python train.py --n_layer=12 --d_model=160 --n_head=2 --n_kv_head=2 --head_dim=32 --d_mlp=640 --vocab_size=8192 --activation="tanh_gelu" --norm="layernorm" --norm_place="pre" --norm_eps=1e-06 --positions="learned" --qk_norm=false --attn_scale=0.177 --bias="all" --tie_embeddings=true --parallel_block=false --init="normal" --init_std_qkv=0.0239 --init_std_o=0.00489 --init_std_up=0.0239 --init_std_down=0.00489 --optimizer="adamw" --lr=0.00189 --beta1=0.95 --beta2=0.95 --weight_decay=0.05 --lr_head=0.00668 --grad_clip=1.0 --warmup_steps=244 --schedule="wsd" --decay_fraction=0.537 --decay_shape="linear" --final_lr_fraction=0.0 --batch_tokens=16384 --seq_len=256 --doc_mask=true --train_tokens=88560000 --steps=5406 --dataset="wikipedia_en"
Each number is 128 + 32 x the weight over its row's rms, rounded and kept within 0 to 255. Layers, rows and columns count from 0. Numbers have three digits each. The size before them is the row's rms in percent of the matrix's.

# q: layer 8 attention query, 64x160, rms 0.0853, rows 0-63, columns 64-95
# k: layer 8 attention key, 64x160, rms 0.0819, rows 0-63, columns 64-95
# v: layer 8 attention value, 64x160, rms 0.0993, rows 0-63, columns 64-95
# o: layer 8 attention output (transposed), 64x160, rms 0.102, rows 0-63, columns 64-95
# up: layer 8 MLP up, 640x160, rms 0.0923, rows 0-51, columns 64-95
# down: layer 8 MLP down (transposed), 640x160, rms 0.0797, rows 0-51, columns 64-95
q0 099:103147153135112147112170197160189114115128081163158169121146106132129120054182119140064145110127
k0 103:103137173134095145132165205120114189106086064139100163130131150139108130088181119157106110095142
q1 123:143146127117119108132154139160103108108150158203174083136141096159129120164101092146101102166162
k1 116:116107073141108088130147124158197087148187146127125060121157115153128070132081122152152087106120
q2 093:071119128100148100110163103121092106091095101156067143105156119113127147110137141166110102111165
k2 087:121133122160130150143103114101125136108130111154127104125185107160107140140134208182096113138122
q3 106:149167126113137081113142154162115145168109146198128121117156084152095125135156115095095204149056
k3 103:116134133101141125163135157138136127174127182102126105152154091140123108115136110134135084171114
q4 112:097126202099192087131164157119200119135069140134148167129116135153122162113106147157155148138108
k4 113:128160163127168131102119146191253102147139099126149114100087125163126075163118134143141040132121
q5 096:119156097134112135110137194153113126108144116108185072034140087155190137130147163169145178122146
k5 091:091105172119097135166101134147147147121148057140162083122144120162110150101130163181136158074144
q6 124:163147141179124156097104165141133130217122163177132127131078154128142115092109157168087118108105
k6 122:107124177191110097129137168139122142106111053108107117133105157145151162053132111111185095081123
q7 095:178104118127137138175111132139130169160137162083180087112128147117122128134190109120143155108078
k7 094:092108022100141132120102097085197141108137159116089025131135123120151137152137152205187126077154
q8 105:144135175147148112114162115151126140168132112171124125239093146161068105079163113153152118125132
k8 105:139114182131178123120172156102160109130154141138141190106089124150142128135157108168129094148098
q9 103:163109125154127147148146138071161151152127180065122147149120141097134168169135111097109119145089
k9 100:116143148080169098135090112122131087131150073131146090150078139122138183102136158141148110120131
q10 094:178157163105113163163115100157094103081165136132114113143161061112170146178148151164137104150147
k10 089:125118148124103114130143094098114122151154176125112083081152125154160125139162077143135199073103
q11 114:170131151130129109117114160185160132107118117104199135194118176209098112123116103099115112155112
k11 115:164152098108144107130142162194186090132063070123098081133140189160137158138134123153081122123141
q12 101:152108114097161055109209146162125142132058099123155091137106118137107205074119122139110126182087
k12 103:117135144074110110107179174167083094129083201142155182150153105115154142106156122154132084171076
q13 110:120138121112159048112082088131117155148133130152168091170131044127105069154101146134125138168212
k13 110:133118170101100071110126123148120098137125182122173155141132083150110124069133108186074116130092
q14 107:113133063139206166183155122175098105063150181109159093170139091112104121094097132164176121156121
k14 099:134125100123136153162078143130103099097148169142143144126176091113116161143090156083201067173091
q15 103:133091094165093138109157203185043097119175151102114126139129167124098143152122148139170132151070
k15 110:136092113174107145156129123179099127096138168111116155095120143110143148181099180102211202130153
q16 108:191122148071153147100166118105090090175118136113133144180122176077097162112113133158099128117140
k16 113:153141146135162142084115157111178044112166126187085078123072184097146121149163143129062087121132
q17 102:177090131095155188170112183093105107108150180120085127177085147124122126140153117146167122097120
k17 100:129112151095092173097053161128164115065127189170134142125089140079147150178108143137124176063145
q18 124:126088167109097096116174076105126101177172107087154118117113132093090162192126118156153137115141
k18 118:139146176123149110118164063117118122164146075112140117143093109135119202148177139158134149035130
q19 109:138166132143195150145137099151098139140128143161162196159075097137118130177143098152161113101194
k19 111:113116193185185161114126145080149152117173095136164124123099108124110167181099171130114199085147
q20 118:146209123139154128080112208129171128190129126161135096111096107209166103147155105069182152120078
k20 113:114155160113137170168117127142189158117120066113190099124102117105132125119076133089149139169122
q21 108:124153096123085098093160131114169129137190105152174088087127143152156147102086100141113123156110
k21 110:117090121166053111115172120128134130090178102149164130158143137140103114106096105097123089155156
q22 107:103109107112139093147149027079078119131126183118086115099194091028103100175117146157088085178167
k22 098:117122096132159097161088080042103088160214135149121091136174103167109124090153172172112040165095
q23 115:119092099124096045127070144104168219172126149231051137147132161163098106105146073084100141102140
k23 107:118128057160107151113104150110107144149051174109089146150114130118129076130139144141124109136146
q24 110:094068143163134092129155166154128122070084187133142142171139089126118151103056146141117113154050
k24 104:128122183109128127109142227182101088113102184183161140146085150198142130146046089145146124095103
q25 088:045167093144104104148164129103048103152101169124098130146178163121073098098102104106129140131112
k25 090:120118119105152117153043124088157146146135133179144174135152135126102156097129159122129076164101
q26 104:089120149105177072136172145104183151116125115165064083078159029145186168144135173114150090187141
k26 103:124152167137115155144152047161130135123101149037149021116121078146106101139143127112192132085103
q27 105:107092082151102090168124135077130153134139161115133082082107106112154117186146134188156105151139
k27 099:099094088141126117195086082112144151127186088110157103111150115182108133142137218204142141117134
q28 099:149112105165213081042044069135119136108101096134176102120061142133124141141138207134151176097161
k28 101:147141085143178129117145073137150126134121091081145048142157104166113168129098142126086130126142
q29 113:118075085087180147184123167201144082111136165089172118140151137111132139068114181157114133132127
k29 113:123111134126171147143090158176172139087171127116143160129113155146111157104114137131144103112131
q30 114:115197131109140136165070138174091111206126140147115124106134085078154090088156144079059126067095
k30 113:097140146107122115131072121102147141148085070161117132122125134115115127054128096126114181097122
q31 117:129138127093147176158087113116102119149108151121165089097162120134144103139122136147187204060145
k31 114:120139125076115151100057161108156151137187180131135069151141138169138123124116109163157068088116
v0 122:123142134113150078126108086178131139070159136155120068137105108066117123141119111141125086109113
o0 114:085114098129131152111123126174107139156140095082148121103122099142136157116148092113048157124070
v1 124:126164155128171170056124125154120082169135138188065091158182128070103094121153119105081087123191
o1 120:107136137149124137125119128187141145191094160143108088144105121072112116156178167111154127095178
v2 116:095128152217115126138126116114079141083163107116089053097173143078132071110168088132101181124145
o2 113:111134127097159061153117109110107124168165150146181092087094095213145128166141043060130153061176
v3 114:080120137148113184148149121100111106078121109126154123153144074204155130113103140154087108138136
o3 114:119105092055099153153103082136134144092125105124190100135137081205134131153214139090118063115126
v4 102:130154110071171086121128125125094158108087104126137189181130155186130153090100056102159051180116
o4 099:121168108156118141115154081138197154118194170181102144062143138117172085168166161123088097122115
v5 108:114118129134115113178133125076164120124087108106095177182156177091135179119094127193152105122094
o5 108:140088096121156119110162065164098104073111086111108111128127112122170162120083157128125155107135
v6 103:152133132133130116073183160116150164125125164127192099112099099190136156162117155095133171127125
o6 103:164083143162105120115093133103193136106107155066152097118164188084119139110054154124118124108097
v7 111:105134125098147108101107135146129079168120102133171122158142087166154182120127138120155152127100
o7 113:125165121145107124079101175130151105124114099148133106132124149141110203124165146157066143125084
v8 109:135164086134125120135156207202143116086111123143169119163127114121124165112136146155116158126018
o8 109:150146132122132135057117115082117087180188139140124157093083149140155137148085148168134126110126
v9 112:106138111147167165169110137090098083094094150138130141175145070118142129097143077192112135124074
o9 114:154139139193151070138173077166121112131099177113139179173157164194140108168177125133156109118121
v10 099:111112153086146096089120115116102163092139140114160148115102153172097075127115118117116102190086
o10 104:093183112083090168123154121131176182149156112131204040113092081142127081133173118112111084128149
v11 107:192121118184158168103101094119147109150097136109101143217089128100121094120169147075149117104179
o11 113:126141136191118142161087150147151125125053119126059139190134124072158159062126160157097104135135
v12 119:162164099139150121129107108066146085141074079112148182121121142114108153122123120132132086089116
o12 114:133072099121092159166119179111128133126089127107074210146090169137155199125107135175139133114148
v13 116:170101098202143212157150111123124094089128121096085157208143209114095138162148124121125104144196
o13 118:153095144160111099108121079176093113122129173199068163161162111102154137130145137127165121079154
v14 118:120182100052136135099148167158113127133132151149103041090110189134171139130098138100147140145089
o14 123:124150139185118142082176134116105122139201105150120126092154161112100118100119157136099216139136
v15 116:150124136064176121070131111102155153164110148144149153070195138123094170189121136164179137132120
o15 115:123103149101136163099155134102161162099144118138155175157087111107122143093151128172117104132084
v16 118:136105131145127068115149159091142061145108144129149078146104163142113137134143134087131127154041
o16 117:146179079102222148095074119118160104133180148139131111171137108156157140089139159105107103116142
v17 112:097105145156125102089152171108083155045111120051158054096156181166111110167143171117153160142092
o17 113:126167160037137113144120135085149180161171165142146094123174139172156081168139108120156113097114
v18 110:144148155147103116141137088147141169086143116102119161111112156135146067175166084085096128091135
o18 107:117118164131189129139105111132136135125159148119173077077088108111173092150072090085123129160112
v19 097:136147104125089102140148136138124158058146102080106146102082131180147107119148144106123121134064
o19 094:123162108124130145136070118117084087123158088168125171106137141156136142119148085176122078128108
v20 112:151110129140098065161121137100116126119136133154061102117197113131129118158142150088137069159100
o20 111:172149114122224081166058126146187115095074150146171173164116158133124080129122184075108098146121
v21 124:155133143170106172087105103143142131143123154092139120062137083119125120124151112160063130137065
o21 123:135177109135175171121101120127157132114119159120149132201134134131064125121144124122192073154135
v22 115:136094103042093152059138158175102082197157114118130156124185132100128104112111205102121118142166
o22 110:137135180091123167108174223104118132147114081129060131155094131097092140129133199171190102139134
v23 109:172164111171166089106116125117170067187119166092158189081080062110142143136153150079133120115050
o23 114:110142077162189195128082194094126159125131147073120158144123114094139192083153114156090110118152
v24 119:116076107086118107122117149144088169122129113177061127128129143160118094136122108134173096157121
o24 118:167136156107176075123138118130115080119185107131070135156177158141105128155157158160114115129144
v25 107:133133130165151098152086114126155142157144132138109115149135158171093158113124114147149159097045
o25 108:110086115137092138131144127153121119107069061099131140135068121176178152109085073104096147101147
v26 123:110103128122148157181078166133179122185160135120119153122054112142151176099156180196163154111104
o26 123:147130158100113157105167135105092181119121103187126123178165121125079106133138071196121081154117
v27 120:132159127125077142166106131115179117111122127216142183072158093108129148174135161154104126095102
o27 111:147106130096139167122086133141112090105120120133194141172109091089073095144151158119145097184080
v28 111:125098095100155008191141122143149156106134115111073112128094103099128148133109127216147145129127
o28 107:121101091118157129158137080089085138113139089084105152124137124208174115131091102140122130096097
v29 130:121132131202124166190165117166067151076167142072201084121122139064135091123124139136158120090167
o29 123:110099117126149061141156089138070108131170137057110123128094164134178113123065137128103221131071
v30 112:151148108180142157087110134185224157164112183131099153199114156132131114141130094110121136085092
o30 110:127099103181128152068159120117084132150139144100055131149126125131147172113137090137110146081198
v31 117:124132163104143212114109158103208138121113166092120073094144110100145131109117135113127115121075
o31 115:132136167156145150118168110116162169103055113104133120096114158087108137104079109143117104171174
q32 092:135118079145152161149137074095159167097177132089170108147124141090146123182103150154152090176112
k32 095:180101023138116109121081074176146121142212126142088134098164152136111125124062174123159104152113
q33 088:107094110117124072142197152179139123168099113167138113123178109124080122081110113138108092154126
k33 097:109166111145107125138103154104139126171167115136121137086116122150167147091173159106167132203076
q34 100:118131096129123119160131128126077119159126102109133082143080098085147132129115110062178117129195
k34 098:132134079133104120167157104121119065125077102106097116143151111130116128131110104060133107184111
q35 084:158125146142140166124179107080156131071134118162100151106136158134090144179100173064182158129138
k35 089:194139117171153117144104102123207114156194132135123152107101154115093132168086156119159166085114
q36 077:107114120109129113143114188139121080154148107080136143065151190093091157127131061138089102128097
k36 079:107141112144111129172120171087113171095093147162157105167154087148209129175156130077111143158133
q37 084:104159107110135175143144151071141164131093101091147123124145120101149125188148111105103147040195
k37 085:109169108155107140091147105128106136115085100118140134129110116117127089144193128073122139145150
q38 105:145151119121102179114079174122148119125174067139147126141168140139106097178154084175061150142136
k38 108:131147141129120097115128139134105166160108100144111111135114126106151128139201135139124074131154
q39 077:141119167166103220120160142113091142113144104158117111123122099132112073172142158114063096197115
k39 080:196116105072097101137160128143168149120181089158110201087133161124106117134113110174144121105139
q40 093:106108154106140144138142096128152166161076107076150110084087123092098150078168126189084153117149
k40 091:069130191132117162108083138116092158121088060152123111078124122129128157122242066135157157124107
q41 074:101176075106122104142105106157115153202143151120145087139157074146162135136154132153115104110105
k41 086:102138099128140116078089102099131165168110112121137133094133105157181137073180150099171137173117
q42 096:146155126109168158163144171144125131146125130128141159137129178108095164209136079141166154080113
k42 099:114133170149163075116120124144156143151161121140143107137089119142148142139181180073144150110149
q43 093:138137176151192131133069129159125124120147065106172087145013151105116097107152073130132143129123
k43 097:097105190113114126115173167150154110111118106120141109145104157117079135131158110112082094116131
q44 081:098150032127064122146163089139054157161135143090102154111155119132172127111136175138142116165112
k44 089:106120059125135147141089101098127148149093137134098137120155092103171116082126148139113120177134
q45 112:121161161078126113151114181146127121136154114139088153164094135126129091124136072113080186162162
k45 106:152160126140072097118155137117170147166112166114122152132112140096148183113189119077051171134137
q46 097:127178169082137110090139199145163125126114154115133172140130162181096081122139062127132155064166
k46 098:129175164122130158128139140121121146143103138134104123137092137154186139117186119104066184135136
q47 091:123144055167135144118133162126136139107130115131127116132151143111095107184096147097161147111168
k47 095:157128034164150154156075052126162120103138154098104125106135110123190111134122189112172120143135
q48 111:137157165131142129167110193141113097098135138129130095140139132099082132200162045147179152111136
k48 109:138109175151129130109140130157102090139099148123131098119119139162142124157195145154162099082122
q49 086:089109099080132086149137182085080085163080195156124155097153106115115099109127138061192170148127
k49 090:104129102116110142186052180109125165112116165127142123109207111129155119152185053103122140169131
q50 092:160082189134114157115188121128132147115077168122085189175108164142104173154120139145102082156111
k50 093:176088123086144135134158169147094092127195128119100132161132140103077127152078126181105151115119
q51 093:128148079100170135094115088090183098126138117138170151112161181153173135111077133105137196091113
k51 102:152129092194164146124073083143164140100140120136115097141135139124152113157046158130153086117113
q52 090:153136180129119110154080161208154103116065112095090097167187139139134144061086089140075146120142
k52 096:110146135153100162110126107095125074091113085169133118117115140105148149140071062150076129123099
q53 083:111108104100134147133111119149110093143134180111113149131166120107182127101111185134165114091136
k53 085:104169078101161117147059106123083142119157163119148135168144089151117147115085150101166177160115
q54 106:136108128147132160128122101135151127100105134138183121121169170154138122093090167121144080154084
k54 100:120113101095182135128064104177131131076149137154143122125121111145117080151010110158151087117135
q55 099:110134130183129097084184074145106112093110181141128122157133114155192130101112189116123094142079
k55 098:136113133083139146133134111142116107101123141112129136133162140118118109119013148187146111110136
q56 101:082162123177142144156133215143048139120102114115112118170165062080105134162125108097098119182140
k56 095:122124099118117162141154122109097160084094125135106139119125149130117124123214076090123140163128
q57 091:098156165120108135115160194183129130114112104128123130142138134129088133162144076126025162102157
k57 091:130142150136143139099165158101096144111058134169131132121116145138200142141200140101101129137126
q58 096:149108100135166108128081117197163098141126114108168167166111190100152093160104093055106133057140
k58 101:147158099143140122169138099122158124126140091133154110156101147126164131113105178062138123167105
q59 081:146095065120089124106129155074125157174141076182137120101099126100144155126112108184160084151109
k59 085:153127092116085188155074064138172110132243112117143113106154124131112110143125125141163133069123
q60 076:129095137130167043094123156177150100093155166091141071098175126087109080131153110118159153085148
k60 083:089160178140126125165129100109108127159053112141158107140100101156166160126207123114151115123129
q61 093:151138171142148116149105145206216103096119107110151097195128106155129110148116143111115055107122
k61 094:138131124132182118108109129180163101087145121138118093113144139159108098125056170151150067151113
q62 093:103113137100154169127126084169140122141153139075175140106096120158152087032135214152159116102138
k62 092:122144097144167113103144150164128170111072161109161129141121090180085110133103176156202122154101
q63 092:106142129145153186121140176126137165116135094062133148100068150161069126142133146135125162149201
k63 096:092139152147151175116150132108143199130082145134129146115101086131109121125209120111090130133139
v32 089:142119101074146083146149117096131201142188105097124148136097121170115186149137122109148110178075
o32 092:171146108128123141076085146164126128115068173136126061120135154141190172120095161138121157128169
v33 092:138162135104104124129123227142126118084108127193133133058144120070096149150146198117120146102107
o33 096:155130125109105107147141130104123116139176046145180111158124108075090135117153135090069157146140
v34 076:113090128173111117119121082120129157133201180078127138115095103089127059145132148153075189104154
o34 081:094131175113157086127153106135059122121119133058127070158084101156135132051124124110106095124164
v35 083:148138150158160102169132141121114180136133152119100102099163127160136167107178112123092089091031
o35 087:136136093150125136118110141129141142122145191188123150116110164145173125130045093115137135116102
v36 077:149155133108180144164129129131140123156177074158086065068157095145110163174157141122099153108103
o36 077:144137081141092119164165198134103105112114141235150095168117153057156108148153075090148135178126
v37 088:136125175104158098126139111099110174157161067072147046120088157160146144139115132154143152178138
o37 086:160125144079072101096158146135117157133081092138150080152128130134164140133122152170117143122146
v38 089:139107102132165105092168157094115172121121152153105094192132151183090091148134126161082111133141
o38 091:112126107102157071148169153152113156094110141107112140165171099151147130139186162084141110075130
v39 087:119120124100082098087113128167118146113089121124147199145172141123080101156130164143190154163109
o39 089:143130154112131123056100085121184130168123056129154130111209099145116149151154184174070132076131
v40 075:107131110129134102117160150073064159155024094104126045136142174139134082088096107131134172127187
o40 079:142137149135162096124115137120206125152108108111069159134168156145126147129079090168109132119095
v41 085:126105133168108133110145126176141157086169219132121168154144152104086104218157167151156166102133
o41 088:079085112133107125098123085151089116150171103048155159126168089176149182108092162052117138109112
v42 084:141098125114036081129147113197129102100092109131139190125121136141115124135123130147098110135148
o42 087:083149173135151179126116114143101066111185111134122161080127098152148119126100166110174108093117
v43 086:144138105153083177114112093039174125180161112076145107130118158193113152101096114128151083104076
o43 087:160122067106130142078147117173132121059108168154133193112128162095154154131127123060092159147161
v44 091:129136126161092123136144163127122103087142119110097089160159106064090073225144113143112074073194
o44 095:104054101065146103172120111123055121156097163148095174084128082112115151129125110123175166089125
v45 090:143120087120117118048156166143155153165087090099139049105139143149124123116101122161113171149067
o45 090:115161129155124080140171194093178113136178089117111181128175101130128120121151089112143109143142
v46 090:150141137169100182147106114104164075165196116105151087105095103150171178111114095171076096122079
o46 093:114135106098091147141168135123093101082187177128143166091080122105143083134135108072218112159139
v47 092:140135125115208100139097124069080222153099143162094086114137135105108121165147124129098181077109
o47 097:124111120087102101125116152130180177151089146126112078169127143113145140085103077159104071171112
v48 073:122149128154159119165135123102119125142174137106121094144144148118113115099147078164120111061125
o48 073:129093128127104099114087120127119157102074176140074173117143126161115129088094112156090148117135
v49 083:116130122132044107202119093130122170118210089084140185121091100095123127131135170098140131081136
o49 084:178129142146122106121086162119060077127100139108163096154097158133140155061112154124099161140139
v50 082:140132166126147114100116145124172123140149152066156185183086162114121154178141158064124122164134
o50 081:116141074128152131108117083110059129178112129099170063128175099147127187130148143132155167131141
v51 070:131122125109172122070134160180148129127069172197104110171121162150128140085109125121153185136108
o51 072:084145150192145122109131134108207123098195071122126191114131144155098110144129092130139126134092
v52 077:114157121129158122147084134079131070138137114149157103142135105162194143018117090124107152119072
o52 078:144154120168124110153157137134168136082136097122112094183138151161132059114186141101063090107129
v53 081:131098079141055144114159114130120180156118122072107130145144106131063086155109103150153133112198
o53 084:133086127052150126110104120117114086122087170114094152095131114107143176125120112158157150132148
v54 104:116147131124060103105163161140081109108129105103108148076167124103100097110128166111146059121208
o54 102:152133102158138067139133165125107124144055114163131203138128128110050104120111191099094124101151
v55 074:102120123094167137139135117104090126142092167206124143125147124170139133036099097108177156122096
o55 072:138130146180130173099125110151255156072146107126137154126116177143098071098105165134037070159132
v56 086:134124128151144115089136175152112119133170120156099112112039077112161107059120086150101135188104
o56 087:128170178134116084168150163111115173096141102121094103140054087133119125146165054181134197094186
v57 087:136146099074132113120137097094108129167121132190153095112130124147123198112108117143122156156069
o57 090:142146150150077174095121169134235097080139094164154184108134182108126094097117160104119097167100
v58 087:118118101125066147237159122110070170190148099142125184122151080123083106132145174127112112091118
o58 084:177099148140143120099111138118124061120112159173190131122099176094117107109101150148150150120141
v59 082:107108151138131115161097140193082133089112168184099133070183102099144119096146148156162129084113
o59 082:088099137130133133163155093132139158136152101150107167130087118177143091123109131104108086107083
v60 078:155135093202111146189132146154055143147131147110112113203128066109113093194197142172077121060087
o60 082:145087142122115059139068128075111061118166143160129124127108120143167126100113079164187147088108
v61 075:102133118174125144110098101118141123156146203122126187131153168134135108083115115121145088089115
o61 079:136122093169134141092153079156127151152142174070132185146173155156095136113085180062089094132148
v62 085:137124128078150126109152164171071141127091182168071079158148127127112130210155146107138158113053
o62 088:093145139166133095114124169114182115133157093172174119113075145117166083099117079143107124143139
v63 077:123090098102144134062167106143122110125103163100101199158073110101137175099102105140103182255163
o63 078:115181166137144152134129110092159118116171142071135057099125078168109113111153102149172108164141
up0 089:150116144098103152137120107118161145135107077139137182074122152135164129073138131099083127189143
down0 098:115120121111178105163088152177126152175088138112142221130111089149103156152131116147184045117121
up1 100:127146105143139109217089068134137142105101134127142091090088120156145099112151104087100093156135
down1 094:081187179174094092101170140135124126134071083124067132118109082063098138127142178108123148086130
up2 096:128107100107118100181123095167184112165099138161079199099135145122181126120147093115150130196122
down2 096:169121100118064174102184069145199086115106105134148127130132120123097147133130141118122094119168
up3 098:131132175128123129086134080111114130099100073106117109127097129112133170109087101175088122194114
down3 087:131150107128117073158194117080174149094120140103145116158121109171106155156156209096140168159058
up4 115:130089135127134117106154142111076113122074110089148167168107104131170134134056150144052092171115
down4 124:163133163132153084112142140181133130089136129130100070164171147112124097137161162144150111105131
up5 108:097099188115135151146146155094143122130149126149160090168100108098136133092149145121098141090121
down5 112:067217100126121230150139090137159124100124122121141163123119065104143066080132148132128115112157
up6 106:191123137145110128099185152125142190061143119097131155168113148136102089184116136117074137194141
down6 118:135154103114076078105114171127125103118150144105110156130120196174111151137111071141154171139128
up7 104:129126154088108114123138164104158164073135077161132093151124136090127140107103095141100084204134
down7 113:144058060136098081159069105118164087123109073051157173195098123077129155107133186120196131132157
up8 106:181120137085156151159137106185171192163128076156147162163104132148117179093116222099076134150111
down8 115:158161153145174120116121109079150172131097132109053070133172121124156157098150191160137107145091
up9 105:144107091082137162166119076094074167105135170124085137158111096150132134072110068123158138125065
down9 109:191172155097163117118110158159243155128112166152115141100122147137103109111161130093197117125173
up10 097:166094215108120178110173125091158129169135089067132111112131132177110198081104213217117123089110
down10 076:153126152027075096110196149146133136077138078127154123166152184113119128072145193165133081131159
up11 099:168078169075129142144120117090164166066126106124127124112092150149122169119115144131146110123137
down11 104:133135140142135146140161079109104121114145151140108107089181108170138144076118171139130124161151
up12 110:104145139091110145109168087069098181086095090113108083182116106196140095130138113111094111133138
down12 116:176143112106146179135098154142160136103108112112156106106117142116104131093119121131104170131106
up13 096:119137140128157135135168154158142125120136127133107137151120118111139148110095120084156112118141
down13 095:126159129151134159158146074155118184156137119164148134148129115126104156134212116136097183083077
up14 096:140150167117172110210113119154143145147121140154117109146150121124146117181154106174133102162075
down14 088:101175068161158149129105145097105107092152136132147111165131157160120165130033135146139120054123
up15 100:139114149096165171123087132141173211156079129188109094148112117136143149151116118182085082155144
down15 089:122176163123135104054125124094115108182202124151181102136150135126088148117076118161159186150150
up16 106:130096081123169147111129103144145142084148107135115156120140104135140151143091067088077088156103
down16 092:126182143114140086135118142155147146125134077056141110130106103116152029158069114079099078118183
up17 094:176129144068120135097137110138162135120133182163058079109154171156160134128083099136058021124155
down17 074:123207135063144140131078102126075128152142116133117155091160084126109102136128131117071159095115
up18 108:130079098120162084135099122098116114148124143160049106109159174101172154173091127165146119147142
down18 135:182132105156094157067123108106124161151129128168102190139148164133125138127209074131130138118093
up19 108:118091152061108099226100077115134189104140117126133105141086167146189099125108113158141127136131
down19 111:133150101149160132128113157102047130168122117134171172144129101119190128079111102134202125127147
up20 104:140148148111055136119114138123143146150129134177140182104169162156147147135109087122069106138068
down20 100:092140128127112170097090142118122146113151099145155081093194116062136138120136165198126146169108
up21 101:165163149121118152075117106095125097150062052174144093135078154070154144110146148144102123059135
down21 108:155191098078144136129100132060140157136164185089130087098111125172106096153153201091065113104146
up22 100:191127124122093169126067128137192126147162100106140188079137145104127125128125148126128156165150
down22 099:118156136085117180147140176145184098170123103087144140100101129114097090166133108100059184125159
up23 091:114143101149119122134093129154135152101150087111205113182169116178117171130098108165122118068144
down23 096:062133120161162152123111106106110118106086129113094104149106144100148129125111125131143123170156
up24 098:154143153131184161143142111103118091119161139119092164151140147136179218122122172151136050156111
down24 099:176068098170133119150133121151118098177097197113150152141141103113094125093041143164110149096084
up25 085:125100169151116103087090086155138110148105115196055137087174141055126156117133174189099081158090
down25 081:141155112184133099072158188159096115151102101153116108164133152183136113123144081106144148143141
up26 108:140074133125159149136098071100084187133187137140108099133082123168145114137131098146134119079174
down26 113:087154149118118161096113091111198158160180118071156090095180112158127179144166142124128079153139
up27 110:153109112124138140090112115134174080148159095129121148107067145127162157114120096156089126138188
down27 128:202141152186121163125141153142102123136201129110168093124112096158135114150105099126122139160077
up28 090:106068161100093145073147135126137145063094112107091134138138153101131150084117197167028109185125
down28 106:062120064110161169169156097140139121088161188148142099144122046146105128135153145116146137135169
up29 106:137127138150145095082172134155185091111179103157096171164081165177153139080118112104115121170111
down29 105:169083111080119104139067133074114123136096175116122093139119127107134155095120141126139151110105
up30 095:139144151139156118180095125136067128115106103157151137131085107140206150161114102126090072148086
down30 102:156157115154098119127119140101137109106117178117097161130108165125151179112099196124183129122150
up31 092:151109118058207146176120078151170175110140146106117106132168117168150158149090138137122085217088
down31 084:199127133130170119154138176131102075100170099116100150122142103148100127149161130184141096103161
up32 086:173100110077092098116121020159201162147149114109089167112130124126105134135132163151157139128120
down32 083:144134069102180053149099108116127097090095215088155144096131134114090112142092100151147081025163
up33 102:113131116056123128157125133139105189161129145134098174122151096164177190112102108098119150162086
down33 099:054138097152127153091203124135117106188151081127089134129168124178135131061167185113120138176135
up34 105:111107148084097137176091114113085139170107109148099129076145127126187159099098087101078145135127
down34 112:133166124144133061137135115152138123160135099201161097167143123131096123120056121111161138167145
up35 086:136074151111099125133112079133172159133098137118089144155125105087115175111145181140092129105143
down35 074:105190108049139149164151139164158091163170162150117101113145154127109109127116101164173122108195
up36 093:111090184068165115131092129155149111139126110162097093138170064088173118106114122127158117137182
down36 093:213133079110177110096134077114165146150114116192109162121182132076129158172123088104108123091148
up37 090:166091109143151146106095140124121172115127152187115136139067134087131165130107192129135109092148
down37 088:152119159144116098104117126128125115193107125120170116087184130088090175118107143142117161128153
up38 079:133125134098122205190065115195148129130144123147115142160137090136164127169103204127156109180101
down38 079:093143091174139081106127170104093158156151151132051107149158103124143158109181133240113166134151
up39 095:118154112158125163176104141148088134108121113171122125092114086072143116140119121199096109118091
down39 095:072081165173132104100175129148173123142141177085085144130169151131126139130160144079131128106179
up40 102:146095157102066192147119125133105127090061145130124153151132134011133171104110169139130075108155
down40 106:090198089196187152161126071072143143214159107118175114113149096159162079212158126076055088131144
up41 114:214110099113128137148134156153138162106123114134065119163122155145126105139168124092159091175074
down41 118:066076141203117120102124165104060124137137149165151100092096102113141139114088118111135102121128
up42 098:100137146051108134123165076169084161100098083116161150139136126156126135089129094118126129184125
down42 082:162149133122113146153132137118145109169177115141100072112123064159157119139146126081049120092123
up43 129:111119190081135153169139066061159196119069114171122140128145096148138197123067119131126126186111
down43 131:054091140103164153138082100093112092131142102153122114162159142097136145149114124086159180096114
up44 105:117127142161126173098133074102155120105134123121146133165144120130150184142130116123102112122129
down44 104:107086096096132123106129152132144146142183090083137101097126114135168064167110084112124090063155
up45 093:114115101118131184113112120157144126135143097155112127115162096165137139118130172145163133111188
down45 091:125166120205147143126103189087150126131170129095107121072118112165162133153137101144116108129085
up46 102:183139156092098170098084149155156176113106110141113069169148124118128123136129154151066069133111
down46 112:153131091114064108156113117154119098102175119094133195116183032157163156079091144111198117119162
up47 103:116136164137119167171157088106148162133155116149140107133105097128162179130138125086122101179123
down47 107:040139095117134117086130113110122090129130128183145097101185091184186115093091157063116157128142
up48 099:197094093105176135158135073111079112161138073106132167156102135159111125113140132165139169153126
down48 094:149160106104121088102180090116154127169166181154012121081090130146157098194122115112080170151162
up49 097:141123186133112151097123148110172105124123114149126068163131126139140135098068174204147163098130
down49 097:046184142162139142121111153151063164117093129156187111079144110148123100117117169124101119167107
up50 102:137078139139170150169058067140152114051155134159093177076076185136120155069127125108140132156138
down50 093:136080125104079097149152125105109114138147123108133107154076173181053092135160121134179111090111
up51 082:132127100051133160152106155067123122155121091118112106106114124125134167117104154198106126156097
down51 058:118068117082208058155129068081110170074147127167112146153141095135118116173102118074114121171175